config.toml
head_dim = 128
vocab_size = 1565
norm_eps = 1e-05
init_std_down = 0.0
decay_shape = "linear"
dataset = "wikipedia_en"
Each number is 500 + 50 x the weight over the matrix's rms, rounded and kept within 0 to 999. Layers, rows and columns count from 0. Numbers have three digits each.

# down: layer 9 MLP down (transposed), 1024x256, rms 0.0823, rows 48-147, columns 0-63
# up: layer 9 MLP up, 1024x256, rms 0.0925, rows 49-148, columns 0-63
down48:520612450456447587522479479400476443628543484534533560525413492576596517412559513412553485522424386471320452521529515506524502540481501489521464510469407507520587518576452527550531630459501502
up49:535497432434476436513393490447432543477477531508379531534583459542403532587505623454519560450541505471543520526593489464543557585478485577490453425447466492460560490525394549521627492439483423
down49:490526500477579463544477511557494560469450454560534523511513536526543577501503489507403477413539502412532480484403489486532560489527542429452521492583452543549603448480537524523451481479489527
up50:510503444532452502526469447399546532539499571443499441456458522550521445416463536545446431540643488483533489431463618519501530579458483453487544428459414589479496561476535617462431539451538570
down50:512495423459573467404481495583473563486459523475377410443530486486519488496515542470548433454535549568603574485464429472502453533486496429485467426438520445493451497487566541503480517155432511
up51:472476524604497500471469550512466466527494429437531500479425440422507494550473499534471584425446513594561517459516512454414483518572487431528460521512460372496470536518507444427478478571557498
down51:507513487530505482518494594499523545458563518454439504513569482471537544510504509519539472477490466459489567521469464539486483496494416512489449587542399544468527500478528548540538483587483493
up52:498506486526490495521479407546467448562494517428626546544425487492568410541486458416515520501405407551508494459447511503589624507486484517521454515448497545583431553590609586526484407470448530
down52:404494510542508433510470514515462523572484479574465443539444503531573493466452568545494398439489484428465500479532493508437488482469526559435521506461459470487552421479407519549578471413548397
up53:460507533409519505499462459487612491488476441535404506509592579566549498464420455445532558478487464482549557450544517497484538492401530461450474484502470526481523486480510513476490504475530401
down53:445567485446467482616492427490450574442456508556544497514519513456459526549524482524558612568471405487433436422432525534573475538467505506441548529577510477461556502521474540494518534471473485
up54:528399506459475484410497522496463412511568449482491467480547528542456540502437417550494520511556474500435506377481478452525609501443481553451580512491533513651471423436461554414428488467479533
down54:513517553480477512533474462504524439525469580590536493459401481530537478531482514523429438409425388540509527451386581561552448552449458558506475351467576575518449507565448540450464519477440455
up55:453475579548492517449451490533503416503495494485360533525440481454460569539446603509521469495506457478472497486496560516457445501556458443519547599472524481637533435568523627488516482491496490
down55:408555574489494480474461468484491480389491555465455550485524480475586481473551433442522508514518479377416484478518476468470543408456502545524506533474517517420545493483487579547458501601447553
up56:504461544575433580466472473459464552405597614515452460455554510490452482532563493500490507451534436451497477526436444561468579544495505583363379555450459499505461521486403482522573501441522519
down56:538510512555515470490488509502531498434503508499473519549406494439522551476419491485514491482526488575439493450528484559446504454562473538442467476521457451549470551586527597425529533494500487
up57:621551461471432490560483525423452507457441485517436537497430412490444554532462493483546523557514618542530472422475555527489508569574505489497566460512562526471476513552403533529489628510497432
down57:539505531486520520466509537454400565487464543451538496497543511539611470551484567562512467468437590480559503444434405473502524543516490464569485422408491549407484525492600483626633464485414619
up58:527451467474479500564480491578594540500492522522533475521458519462500516538551446491411481554391451523482573491468507525436494435483508536559417557464477494502480551527411437535448420484518513
down58:518496542514481536450486505513498431509381447490434561462439488550491480457422600519372442447477474486466491484480391565446391475507573385423497424501340456558449552468553510479502477627505475
up59:484478435450483551575501518412516446510487451495559526529437429548466504557474464376508413540582535513462459482409502420553584490521431471476468509592503544492417530496558408465467484487549552
down59:476473459516501491551504450537541553473524559535586521431460490458566614388492466533492539450565490487584400528430433536566431539523543477436530467403476457523527449426465483476617483485494426
up60:516539497463451588482565505514477498492536521518515565530441477499335543442510542512512515419480512453482403420547544475461532464514502458507578430628486505568531618546576551473500506499549487
down60:624546493393589562435447559478467417517520506502498420486538458504469579437408549414504499494485472508552575458465463488485511513453479502482524479475511470438478418548517543523513453426503554
up61:515453561433446555522487508408487473473536487472552517587479476444558483553451526452512509525492513476446557552469568407546551450527442564555504446521530533463433518514455462553403458466504594
down61:441527598435530402570547533590494556510459574498487504445466469444513465503543490574510548572437480464484434534492414493458511479416476551552580515542578598485508499439573513435527560552448528
up62:457486482558559492463466442502466476510492486405444463555514500520551461590609467420473566549462499492525537465452549517443468558546565592498514480519590432539464451434567411441533516523542492
down62:475527447498568536537485498486484433457465507513490355556571543569465526465510478498553405523540502565630486565455569504418564570474433547365497383526453402508452527498537475535489528518512436
up63:583563442546533513418480537494430502505442421516541502512447518442501420474511479618497483478505541491579492505428526488500429398488580531471496517487502544537505512483544493490523419497595568
down63:554439613583489523484509417489462542496472555434389505530521391539462460591562435518551539576479439529488552503477505553480454565475478499565416502567521555497483506589521529417486537551361423
up64:544505535481578593583509470480535519544527520543516416552415384498467542477460435381518507511527446540437511539443482451550550458455489538423572505502523424428591496507526491465494501494497510
down64:591491462564442442379537473512429482563496589458512429542467544548535519492478531556490432513504477494499468453580463458451445561476521562491484538458452526490463495485574478518487453320586495
up65:444501532474442529510444509530628482459528422506520467467495509476497456464482533438492454532565490506508542517485516524546543457500416523528540518524456542359440519544450464462489521488523504
down65:474512507505403482488528557474468480434543460395456611450516556515451506550531529486532455502447539518464502483483490506503556499557537529409455548484519501570500517472516522519502579644458444
up66:497487527429496503478490499542479451503476612484525519518454450574391532478558590524497472515506496527527459507476452502485483560574576518603545568498473483571532480494523507422532541573559487
down66:428524414416476508584453490443461498427530506535526453462533586555655466428531593524481522472534522497547414538542487529523531418585543466483466545526532461510517517523403558470532460602490531
up67:528496432553496457492450519494598553494501579491464496557474577548430537568565480463431493550577537500553552469519490445620360404442419556473557446541554483517458415531579541570568431454542564
down67:487495415451554506438550407580431546467493573475481479497534439570570512467493539441507490446506542536560461568536471541382483521548494457436586418504483501456514487489481543483499521240444485
up68:463539547513505506637482514418491454436524454476472466478490446507461514483491530536623465521436496595520493492525469491586455484566544471590487485564431464493443510375425446616567486540493580
down68:493457524579518482455516491460466527382566565525552469440555450540552465511454544439443551471463558506557542500534510436639558493523556509458533451460519514465502458491577515561569487617460486
up69:481499458523491479626478508464526556573468637439547427552610467494508463425509564428511565492537508467522487517578564535458543493455544535511531515487413562535429529494569555456481530541555487
down69:539605442495521569406486493468486575604496450474475467433542584551473537541502452476528468416503533484539521648528473472480542502545495487614510496531462417498576508549516602532438501515476556
up70:428510558449544526501565452465505494513445430427476501457591528496518477509452492344423490500441446497484466509543454502574444650483387465460473505516513594504422558514571501466510497533491420
down70:486576537458500367476515593478535586557474634456533566480492537576581521437487605550582471510530447420506434523423432538497490479474425515578436489501514553504479528451478473488562473546497374
up71:504545462480467505420467506500541493600511536457442553454456531472518502493507628478480484564458484553530408507505544502555444482522416505544495494468437471492448495529557388510535560495489476
down71:506529398533441554483502455517455536591426423421430492510467467499530524457551535543563508484602556531503511493444571472418514535563459533475514516415449440523533506511480508382550510598523466
up72:492505453550557557478542452446470545488441455514515433494518448472521474469500467495534430558511537514481616490474533436474580511515403544533390504443571481528447469596507548438497464544537574
down72:412548554490487530487533486478466505487507577470454518486567487460615504511512427509463490477409457484563541497500492490563466441565579412495550555464417501435508512545588567504491534578493507
up73:480523543507429475652566497457426490533504494518468492488594547514452512489458475501487517505549570569572392486468482403432442499510463580454406400532435465502545581483436491486545467499544479
down73:479501501487506469488535417527490605526484510436515513493525562475437495477489575524490507579364514519432615550522507485551474467571419516496503377400573581558407473538433512535428502611433523
up74:555484573510591485550492484406458607499421572530568531451442444496408469416512498530556431592442441520521497477485577544490518480451507559545535517492494533455549515449475473492502536477550468
down74:563486452539417557511590486545462509513511492496500472447526471528474394416492563548506461530377524496489440483417449508500468404496421546510502528499479596446530616435444541557546623355485476
up75:617484504500487604538451488500612499492466503528465517510481429447457486471452473497485424494449568516527472537509458518464502535485503453485529473464481468450502485439483524514526469476503381
down75:525488466474559407602526523476474514483509496504524512530519522536529501491550508510493468557549501559533492444520425417541489570567503517453515420552492485436497517511539550463510497247444471
up76:545496577483547510512525474575507553478536490489436444515427471505490599492443552469472593454507552626463581531475476459475461582529487413438436556573541446547472511493483590507636473547524482
down76:564511536519439462532627532498448526486487369525539379440536471467517455492515509441440537491492546465476462529478499532516531508461382449590412508559487472505513627543442555605565512588464449
up77:583442494550464481460434489495544485477565504466550464497468431462550501462454488544474613498477523451486616469546478433481527570550508515536508541509441378555581440484535411292547569465425549
down77:537452514507595495522396460472487619544639479500493420436546574407481545497479575464455515518568440448537435471493432551379459420528557390609446533356490588574440549452601540542455460516482506
up78:490476507571442477513514522409559546564542421530541530548491520454485528533535468496470523368454495479436502465485525510471526491533467519485491469480462467522537458401574504427486523490518404
down78:464419427515595446484450484432417604546583504610467385500522502515531525549466545506390492489429525516513481458536512471469551421580463483517570551458460539507534550525613463525467467484557491
up79:486472443610499440446477513471550507529428479394616572579523487477589466480514560444482503504521485478431488541545572463498556572581501511446537458464500561515588489387494505547416453502389449
down79:592551550475536486537513514540533482539584569544476407444445541480497485507508510553399525533489525529585522505564500478458460525408490461508550459407513518601491490509488528467501452597569546
up80:394450486460514479515588481544471573577500505396471658544462518571530593517483441524398480525532531467478466491432535547544533536470460517375480482483435515432552522491471553537445529535525554
down80:552467563495496562438464498548518573575433446583548474485556460503489563496525506502348491561478497408525548519343437481503474534516537556513455575452516488589553445553494578647452395542554458
up81:563448547482555432586550451641542387471495472574474549506533537469476505536500511536465456541559469461493432419535539522557441519554522504573535520506548567533509585465565529453506482481521430
down81:483514507506550506505450486537554475490553560542567399478545490546479499504465448510461472477498548558560473494506544388486595456557497574412553513603464436533499475544503571553558509339405634
up82:493512470561522529558432442469405516483545439377480618495440556635511486538515509417538517436505520563559432521509495568466500491608598561426516434445475533518519550518558423553518453470578478
down82:510468472487499562542544530521545484480436502472567568484438560432529460564496533495525627464625484503529517483538557601427566450486506615380440531482479492479514523541503467522440418539540440
up83:458615544438540514550532464602509445530483469460542512561586488474477526515499454449508531460530523480466555495556424481397581497566450591540515563600405450502474522496461494496430442532552510
down83:569494565486493586549457489478523494605458464556566542440531488514449504463474525545450532510474521494540533513483440498462485489618529490571502506447494396553470556564559567571496595574494504
up84:505443456512559540528497539448439484520569569487540473444427469421508487495474522521497486528378461606557518461360578440560552512543480446472453492399562536441512488498560524476382584463459487
down84:467503480490509459491563513542466581534485522527517517441551496516485527498561491505487499462551535512594507498499499521507417554485601407511465419555512480527591527455469522535496375336495526
up85:392512550455436489491458410550493535481485523551507429548539469477480519530473518425431454486566524531554538488463477455501505428537515539590427573471606587527504579505452489498552511483544506
down85:447583532451559504584553503503517511557366481543525568494488455457509409487517551459495565544481489527577475460580415510518539487515469509512459453506545495503526461517559599484564456443446504
up86:510502460486421513490509549577566492526499515526591465501543512515498565512512461486601423551461398445543553504470565500460513491409416518513500522558456500413582530572487546484462577526526565
down86:505490474514508505436542502443509473540536485469487505499441483503493556364547572404406435587535560496381527546500478539590438486523519507481525517521471534515457543523406483510457424350504459
up87:499586590529439557534556544457522474500496470536487561491497496516468520441399451520460504477509474579541448638470532494528549557429416478513505489372532533442444533513467512372443444464526554
down87:472484439411555505542477549533449495458406433527527483501345533540464553505517465466534565591463535569500531490456536524529460487342466525540542447391442413553516529534517478537514595510547514
up88:529475466550485510562554564513453435433484479529550576582493556500541470547559489475505472509465465506518420430464566379507499435464486533543469459488461432510417524434558475494457474537602387
down88:497464556468470538510523467469429396424507468531583457530463541499530609448505519513508504423465407469612437494473491517463535556468592530598460458456532509505510462519492503476499482479547473
up89:555454525498460520450523553531480346519476424446481578476465500513588489444480516516496413512493489575535516566462444467572510543511461481529547552495544490586527500556493451439587509505499480
down89:543525459474448542461502424478667518473546511421477516547467453523418450498546448504565507523477506510494527597506489561503494439439456394585500457535473462487486550384437501451519434542493483
up90:421487476576512408483475477468527569441610535468550557467444509575500547512538546405520487521459503453594465432399520516445475484512456480446434483488544549479447542509502443469414493559484520
down90:495444488424476463570479572463495487485616484584427560520517452581403483335460477453508432462462483433433347549512435499477505436526536533476628496485442575488548530574523520501489522524570452
up91:494486506589549434560500575518522462669613498512467567416522514497497459515517446538547464502567472458483462600492522464526471537589492461535472477558452503424458559492569512522541530432483493
down91:483435440552487485472480447516496464591469517523525455536557480499468599477456467446570452523533434534522555495457633435508477461564531511559462453584466479411489436441502417451437463284438479
up92:381530481490513406455543464508480467483449505467578536407539501490488505566433467404491521520478517453513519541510546460513484551589403533499458550538536523532520628499488471367562477518528564
down92:535481598473470571551554558440513476524589494481509512475589495455465507462420466546513508470534649534430506472493526429582539535524453519548480506436460451483502498602504474534474483546451502
up93:452516525587501490380430471475446516535535386428440504484514548541536447529521486451499543482602509484544472583451480534590501546626509430484446484511518437515533494498512487497517464522543423
down93:479530514494524517446506543543454550472460489549570506532418482472521397448516498519595469550476451526527539506447574547499493454561529518451556462461529516505499482502507558461512504400439576
up94:568448585485549513557482515482528631512505500554461448432558509567521481504460510412516480475401524447436516584424466511423475576530501487570434524470584459509539449518535550609546416540543568
down94:515509533586538430439437499534534479455468464505464500542492471457481547524509556567637507445437499443483475412567547506427530520554579520568539547592492483502505456509503452512540396422523504
up95:472508424479428508555456466557426486557559445462498452424525527511387556533496459482560483497482550560545549536442563443479429455467536505502508561528593478431467487460566499395467540490397518
down95:562481428471501519433562494530455500460465454560564425464487518435548529519508492454429408527530521449409580526516524452472351519543545533479503529396423449443511501377445484583514513566498456
up96:525563472525391511534461567455481533515520512507564538464489497487472535491502404444447554493540470503489510525401413500438454560460458542568553534449579390434507522458495539437433518518563549
down96:496522458430526515446524529420478397523510597503506521570500552479505503513474503521474509510631455532561476536516499491419487507495479507472491596425546570507498456496542491409488509481445534
up97:494513476524447496477545454539523489559508497464535589512391498474516496443410603523553523477453479494538385502494403497470419453538428444489489518477539555487486529535522485481480472445497483
down97:535553460510522456539511466484402551490555406595466506519511449550529430491557491502458539487454557490409489507511434436541476535513538542518434487547438451440554491491572569528493580508437480
up98:492425479438492419383472464527597417473492539564390488593573549484409617525468551426556523504439514565502389458549432524469467496444528509545621457500498515522456446490505552547523503561420462
down98:497447487509472506506465536612521434494518405604407500467373444563627548449592590464504489523430504468497494530566411456490455377452510536500557432411600608543555531550487458486546505587563491
up99:502490537618536426558530407509524524409533568514491477520438463560480423462474477515443482469512529505450567584472557517491406504471400451534518429533464396340410503424466532519470388384438505
down99:511568487436535456494501483514496480460467483554596619481394497521539507544522526485503408607434467414541460537502512536439488522523581492549487551462486378630484453469531502467523512528487547
up100:495434504599475533481358532405510529421473503576517498541604536494405538544480525560533444475529488583431569542513509541464472534514466414411460435545526529574546535519536445522501561523449521
down100:513420484476517557466467577516520486499450450547455438462397488551522484379497476506533435467503462427552492583446568580486548496516499466548499401468486545493314484457479582560497585517530519
up101:503512568477458484494469505464528445343456467565490487548445471501428507489538467568466384481538506528515597563624448498456458489484461562454526493518486493535516450388484511539453488475454555
down101:400474589532457457467460514585492475465561565508505553564561516482512478518460468505455564415489527513584509467503452608544543457490468525557482439513503545553505541582573455507516503616521527
up102:508481496513464518476479475474426415468459402530500565563564538458501583492506478490534488540490571471469482544575537551491507519602456505495438460509502535475503445506577464513422499502478568
down102:448533518441664563511557497468498491432572443541472521528482570435524481473557417481510483512546554442543584444501465554415532471555492455456623531448459519480456489363504493404561405488448491
up103:541491494507489467451525470493511493519436520546474489494456485542535437508387509434479475585502507473501490460512512504477467493467450534461557470641489489522477461533468559457606513541508562
down103:576467572516475508512585536529448460508443543469440510465528551489597428527544428600497424519446426509456531468543417501514509490425556477488462536439485520552529491458471513498486544496520489
up104:517498476435454480525499494540421421544575425460505522472438566487458514508523559524502463503477550555547549483540469491475433546519500482407572461457589540603487484465633496461502440502493508
down104:435492368478640459507602475523544506482452529532451492442489508428500473504428479508508541416528490487477622496464537450491491523503432488486461506491460460531561520526527457512461500479412545
up105:437479466545465440550474534540537551527458470514489514540539498451442400494470517505472483567464547591598466480571513474499593457456550566520471437514374447475479498541538518504503430500383567
down105:413498449528488487438504550488441511442503558399528542403518473519501584483497500490523487578499410480652434543459460512495506507418478501645534587529525503564534498541464476529526511548588557
up106:524510598544469429464477500450515480483405522535533537600477449574521499468437554542466487504474582371574542473499463430543539368392546541468479571568516427466456462536498524567481428457454441
down106:574504474547383443506533427503499527488531560564471428439466409527550485576477547525523577482430489438457549591498519580452505417488518534484522550384450518535489523518538528542604540503588453
up107:516394552575471475489440574523470509520552493451588560535408481552475433463439505439406528393529469532532560427455446512504535424547522645522581452525543600555479386469533497510533513468485540
down107:622403468389499495547468529474441491510565548513439568478456448508518462563524600469463550543497554507463441515450510525446480505399580497575593630456555523512569531494525471554519534576358448
up108:503513588524476612588500507413487523571472450482490462478598472460491585508513497477544478537506498551528512559509499501454463495453563527514562402521477471504510528455487500437521402512603523
down108:514537526466513470433518478488487462492541483402493530502478506526585442520547505501470511607533492452465511488486426489476515470530501524502487496552517565491409486527393458495405514352465473
up109:497479453574526508559469518457457514548490468496615484559519513503531480414521564488476466469513525543482433475404458464511475633482540507514585502504493396436495458554433556475470605498491458
down109:461495426565547570495473472507536495547515560460497531494577603531477489489514470520540520494477498483462439485561482522552504472573412463501437491539438416534502481559504553508535543613512559
up110:427475516404527506516490554545503535441475426473525520465449489546482364475554453564505623461405479559472508495472488447502576405560436527497441509508527407496609510419469541461529553496459501
down110:582385523550517534436459562499482538538526496544571423504410569558609515523439579422443561457500514424587569449488524532426497479470522415474529515468480508577519507476472506553486495505472505
up111:524542542448518495482549596485473415478457521453604517530481512373546423441479463532462511483469479479464460578442415482504439503516505511595572475572488513534420424560410573485451505425582474
down111:484556508505579489477545511363580521479543438359543501616511534474476491556561472492499490392469504534489427461524420468625476547502469602556483460498486500507501475436480508438470604588432462
up112:435566469488516549506394438499509490569518482436537396550522525487468559549537488421446521474543471499540519544484470513429617482504451513567507392414478520519576511349529470505454460571523482
down112:601574451537570459480592499467508606588528536598519571470483473520455450501513429483446458474542543501601482495572556508493458563502426443608609556526475503543609553534444464450513522512518472
up113:535515421539443493497509483464591524573468425574467390540483560491494417563463403500527536446496518555430507381464489475441565481483510509473504539491443493524573473492567449487533517510538512
down113:547471514542522370591477494514463621565501515527545466463487518524451565526454599592402485511387455523475502448558430509489522432509532519455501456514466542513494510446432530484535525528422512
up114:505521508454440497514469454514516464529459510520499512509500513470559517537552439489446424498531445527534519500478454515484438583559457464486558581575508461429439476479534496473467492520462431
down114:649517457510529490580502538524516501758507489477522528488504495514449512483503529508401520528515482466457469512491485497450493526434471507520512537484505483511454512427476489499497521616470517
up115:546497518527452515483539446414547515435480598466461527346528538520543525515523486378431493546485529443539508583513501614517434578520513614390551445514421500469463428550510513496507496537571453
down115:575512480527427506533366523519544519570544511564445487525521498543463519594509526502526477516506530433539528508474511449447478379538475448536523402508557458559564500428578480458375419571558567
up116:537417546521414501507461468597523468548456460492493507574470588487484530474499555514507453547416460535469481467421451386495462557508562530535515524529527442520525591462506399529513541438471561
down116:597531489476535529488427481496512473563455577495539457447532507493515501425421489556515507455455556451459504553484402495503490587424509487496583527584323489519488494527497514575489436608521539
up117:368456528473520534553549482524508494458481561479525530418515485513526460512439456506550452556462440409482461538456503591455487480426487476476512525517473577527476542484556441482482504589532508
down117:422480483492618443521573419484510453508500480543529519435470399561535509471482470564555531525489435458487523480482545533467442525524587482498566617638589475497578546436472433489528554636497493
up118:564452436491550414586615494430599549455584561469423567435499487624485439484491351509434404477551536541517501459422430472505472513559499438545476536535475511555509527582477483525380423392435497
down118:441494442531494532549441495528533472547441542501515424498539522527575581462542538386584557546502452566510522487481545503482508519518464493491488521424491484480484448492484536504487478568537485
up119:541504494423562482400479464514547474524601499554505495499562460482459433435502563556471446478459447426481569513426470473432584570446525544517544524470497485546527573333464502449516573508495534
down119:497517459439462460498566519413476526548512563559604481460484482448341455531594574491496480484483538497539440503589506478483504596437459467491538537490510387395539503628585506467467449473475470
up120:454510457524510460489483482441530498438533384498548484486480531525448467513527454590472413482440535548421532534577539597495545451485470454410521561458480616480461459523431495494477442444551493
down120:526503487452500552497452493500543538501470493475482437468489513480493466577515436459488480630456464506473510473561498535508521568583443425478543494478572451525585488590473566428549445558486528
up121:564543503567517532448515513428575512662517524479468591612504408523565430590417467556550637569439504426580428525523587488456492453464447532496487414505447519558478610525468601492498509500424532
down121:556479503496463531571404458534487601526522518502441460428388564510502483461450493499493431507607438565453523510484567536502570494409490514495483497458523522579502411503493535506518501515500485
up122:439434583578533546373563541588451528509559460474530483605553609523529517466475524511420503437447565505520566491429508440504549530372431509468552453434566545589528444513416499532547445491478456
down122:580545501576537521583592484452538542538504524478483500481494528481443458525457530483460500484438610499518474555514459471563522567474584494472485575497533475513511515490518504408504588663543519
up123:478597430490498541478403490458424553492546599467493563511499442470461456523459571607529497419413494448500488548524504460505411480551439500584550409445593470391518460504424559562550564465592539
down123:556502431576576526548510471446459501560527522450472449443405482435467533480419524484469473524438469513581475426469545503466556454477389562570504464473351505448349431504433523594568569596519482
up124:416545515580517502436453539428470444437469542551431441437529518475476512560492481539484475476492519503512534535510479469465516521421380470462509442579483577460448490468418451422521449547532524
down124:445497566435467540460522416493472546466518513562517462509491469513533481478501530538588482518474518398472496479513416491505544509502450452480436483511520576533553502495478505565455505582506460
up125:408503596477505541533508446408520508527574605494537404444465478531495518442488550388497434416502515487510414496534480456437456526523476486538478472527459502509477522450443430526492448488482473
down125:539421453509535558544513529501532417587572458458475490481530484477464492605533487506445502563539540488519556513495537476517479532516474471484493581479550484521514435515493557470469463248460462
up126:498443456543504458609488482475496540544439452504570512481511519464548504519492468506429524515575552526527561585520403476461540512510535429561408528505537486536450504435513565469532536495501522
down126:493431540494496520516466592586511532440418505569429451494552593478544510463535534602491501478518456483568484433477478496420412443496565472535517453484564469553384398573497487481566554618459500
up127:515458430453539540516464521561386523566529495530490523502533583516392442531494463495517489571549538469464547477446455509482453447566459442512388536489548418500500541528498501486485574543492508
down127:526523472485542532362471458530393481591500548499450516499546541452581517590508519513449461519545571508543527482493507530461502474484470538444540422461459542474542524513463547401538515552523372
up128:437471540471511540470431516559496552527507530404519487501502610492487551490494565430580472545537432506537403436511596631436557477500474437593486498457527497449513459503456495476525527588514436
down128:548469587450507626422449417542460513511465437474545552421441492541471407588461626620425505493523467523498488492501514405518521515501513515489504442418524631526462501481497423548496473525540427
up129:460619557475519407442470471564524541497510487525429484554552484531512508503512548432453547494457577545508498478523509510492518523493434569517542501409514537427539530529503483438450559512622481
down129:552437544534433501475485528488397493531501482531491501563448658393544499553497514490458534467446400428476491513571499476495563498578545491476478494504357555544536360574543470500486510427482502
up130:548511581583519447504424488490440498536561536553577473542492554487436502627496526512420521504463510497500594502496464414528588395432501526438407558533469581492548520576511479507556354549513451
down130:433531599511551441544519511452442487455491430602480443435494542457481540524443488513424589529516507503437504498440479573477500552560551432480382448508432598552558588485447512534568474501585409
up131:492563415520499468525503517420513446495542579473513476487382441445532457541407519423539471476487402526471444507461467496502576500625515507502573383462464473444516464576574445521500515522473444
down131:513480531493528502580460516586543489461468466466575438480480497456400498540532524612469446569490390534400458569606495548462500439534402551522554500562518489561505486425492526544532547587425405
up132:520530557497464457507485595478466434517427536472519638519589533556512481416498498559528411578564519571398559520491556542497509518486504455518557581511571446486509606564516507486570522491568499
down132:583536530463470487509471537513455470445490492486459543544558529464472460467482467535427461441460456474390532550496500390415527542557461583578463453480497456442520421522429476492488537595474464
up133:519565562551556500525546469539515387456519344536466526494442541463432483439532477484496547424513527522539426557476512527435541556519535447541521539557466557444525470538577514506425460561527490
down133:497553509502426540505500565532441625465402486523509525512482577532511514515510532535494500428470573442588521514463457452436602387511527459478481556409472445517468534457610513476540561571520555
up134:484520517480377471509566462456489473496505570487487551469542407491517439526449530452518496462611473536515493481464519483465470509480386414584513477408494556517534473525494580502584516480441498
down134:517472525562506456452519529420454510483425543595467465497558423490521563518588578479462496574523500488520646491438478481490433575517540490537446440482513530441537434549572421539500474480495503
up135:596384475486408551519487585520512524432413464566417482501513544508549499560516459399536499501523501506556487475450547508457587567558590430519496477498450468451488458503494616404486482434519532
down135:562521397443517488499404474490485515477582446499550504549545482546517424554492588477416510571488477453517540558576494497488427558557440504534509435506469497472514549513447562504488441168436444
up136:506566433541470549509533520504510463523475490463401455504519478493464509411479553429478495497457521491511473471519482514498505518501469490493518427531475414540539452486459459526460605482484489
down136:528519356413514481499502546427498540489510568521486534464471458462492523499552482546493497554444510500431499507539546463460464537513497523447493566328590483549505515505451505480492514460563510
up137:453589600608459403465502534489476453428457547517526446543511545504465492446425584471524523500495575528430548513477531459518489365490474436470516533441536576487504566452505504519405491458497551
down137:359383506453472465484545473540472513475486448521461473495571513486513523581504510530548493467435515573451513566498576467524541521430558528497500494506506502499489447559537481494534533565508464
up138:560491467563405524454565476529583509566495472445464517475551503552544587532488515515543413516412558545562502540520503464571548636496426507550499531496442475512586526552644445444399465532505524
down138:495524514473529501550483531586480545531473537469510440468374523532517481485469409462534492529427419553480538616481490462528529484530462477503527586471478510445500483527439539571541440576482456
up139:521430560607533448436494513567558545470560536535464473486519604496518462462427432432580369521508519507560448559361458511493509516539483383509490543439424508609422639509507545550461547519490466
down139:529501435436455465497510443481478507539483493526517472434457482491494557604475573472578484518551460481408621478493656523511511520598398568511582464488453527488492521489500466446535515281551573
up140:474505528514471442346495598458622438501453551451521507501505519535545449580464446485440503475559489442591549569511502427534452512519409486502443503502567499511523467506416544570518547533509565
down140:557501468514433468622482540419523448454498440526573433574544479532467454440453486512511456578525462443487578544501360507507533483601456476471518505446456589568505542516520494416459472483469468
up141:467409523490513513503455488459520436457532423476504608558551509503536576512515489551544432507482541558494505497535434494477584522475482566518523492581537527534488459485424515423460492559568525
down141:634496554539552532437475498549473410446483583484442530396580468500513563422450487472471447556518514448501504483491474504468567458497547503484443526501522477485559486446506498539486445512498537
up142:544459459410582530481440558482448468527569529549435525455503511475530412577443542454383428522479485607529484444563539521417446364623449547566483515463542457564464568497569472557519524523491445
down142:518459494504581494565567434468523534491544532443541404476478460502456513436470579540690424399569588503438430529565414497507470476456483531560442465613615495436423513508416556514479519507617605
up143:425542491479517487420563495497503511460559483443490543483526424449492517494484454461486403460365564571561541552497454517465605484465519509503478499496472438575471455424503592465523622492451482
down143:529466505468536501497563473578567412544477530539527525442571521498492488460525554373586472548596544489546454538525576422484524533547584479452402474463560498383551429513507607463439606538446477
up144:502399569465442500494480459495520489487494481507524530494505530477499438509488544556575502399544483489462495494423483537454461556531508391461451551485522483468500550470512496542547451503488468
down144:568546540519466545446515546503549452532484456483492422435539509472517472412476407458489572512509500470424510570480491633459498499562463488532496490480456603536419537520559437611457534547488548
up145:440486520541433556459536506461506568513421465529537462539544481521402488464423449539509526556577547471606514553506482411508423489539430452469445365456538524451388493573530530565423520490514517
down145:549475505437467506467561526486563552463502520441453522541447524463488478483484560485505445638577516486517588423513550494541478552538468427473528487515503493514516520498551521389531490375496483
up146:567592525498403474474455518563446467479520458495406485484471469584608539540475481386549467563577476425529444499543535453611498510470450526521548405379525527492489550477532613483484517474557537
down146:464456522510540488439500452528549458564535584496527492496509507474516487510418469451471500523508543537409515513502456447383517415419491483473469485520543541584514517447535533452486507479541497
up147:436482537440482557424342532480564472498449472570452565589531611575525474520454534484447523492501393480548588337509522538425505575446526502524524536533503482480583559518581442517535489549544593
down147:579524495496595462473496545557593488562461563647546443570467406515492504450603574507408490430589521433552523615533507510434521452492525500566355496351436481472523514488511473506468547522507517
up148:491558392445475470462318394470536527607487535478421613449482494549508424465466496469469549573501346554532562480527524453425514564586519574522521456521564505507527558570515568529504523474498501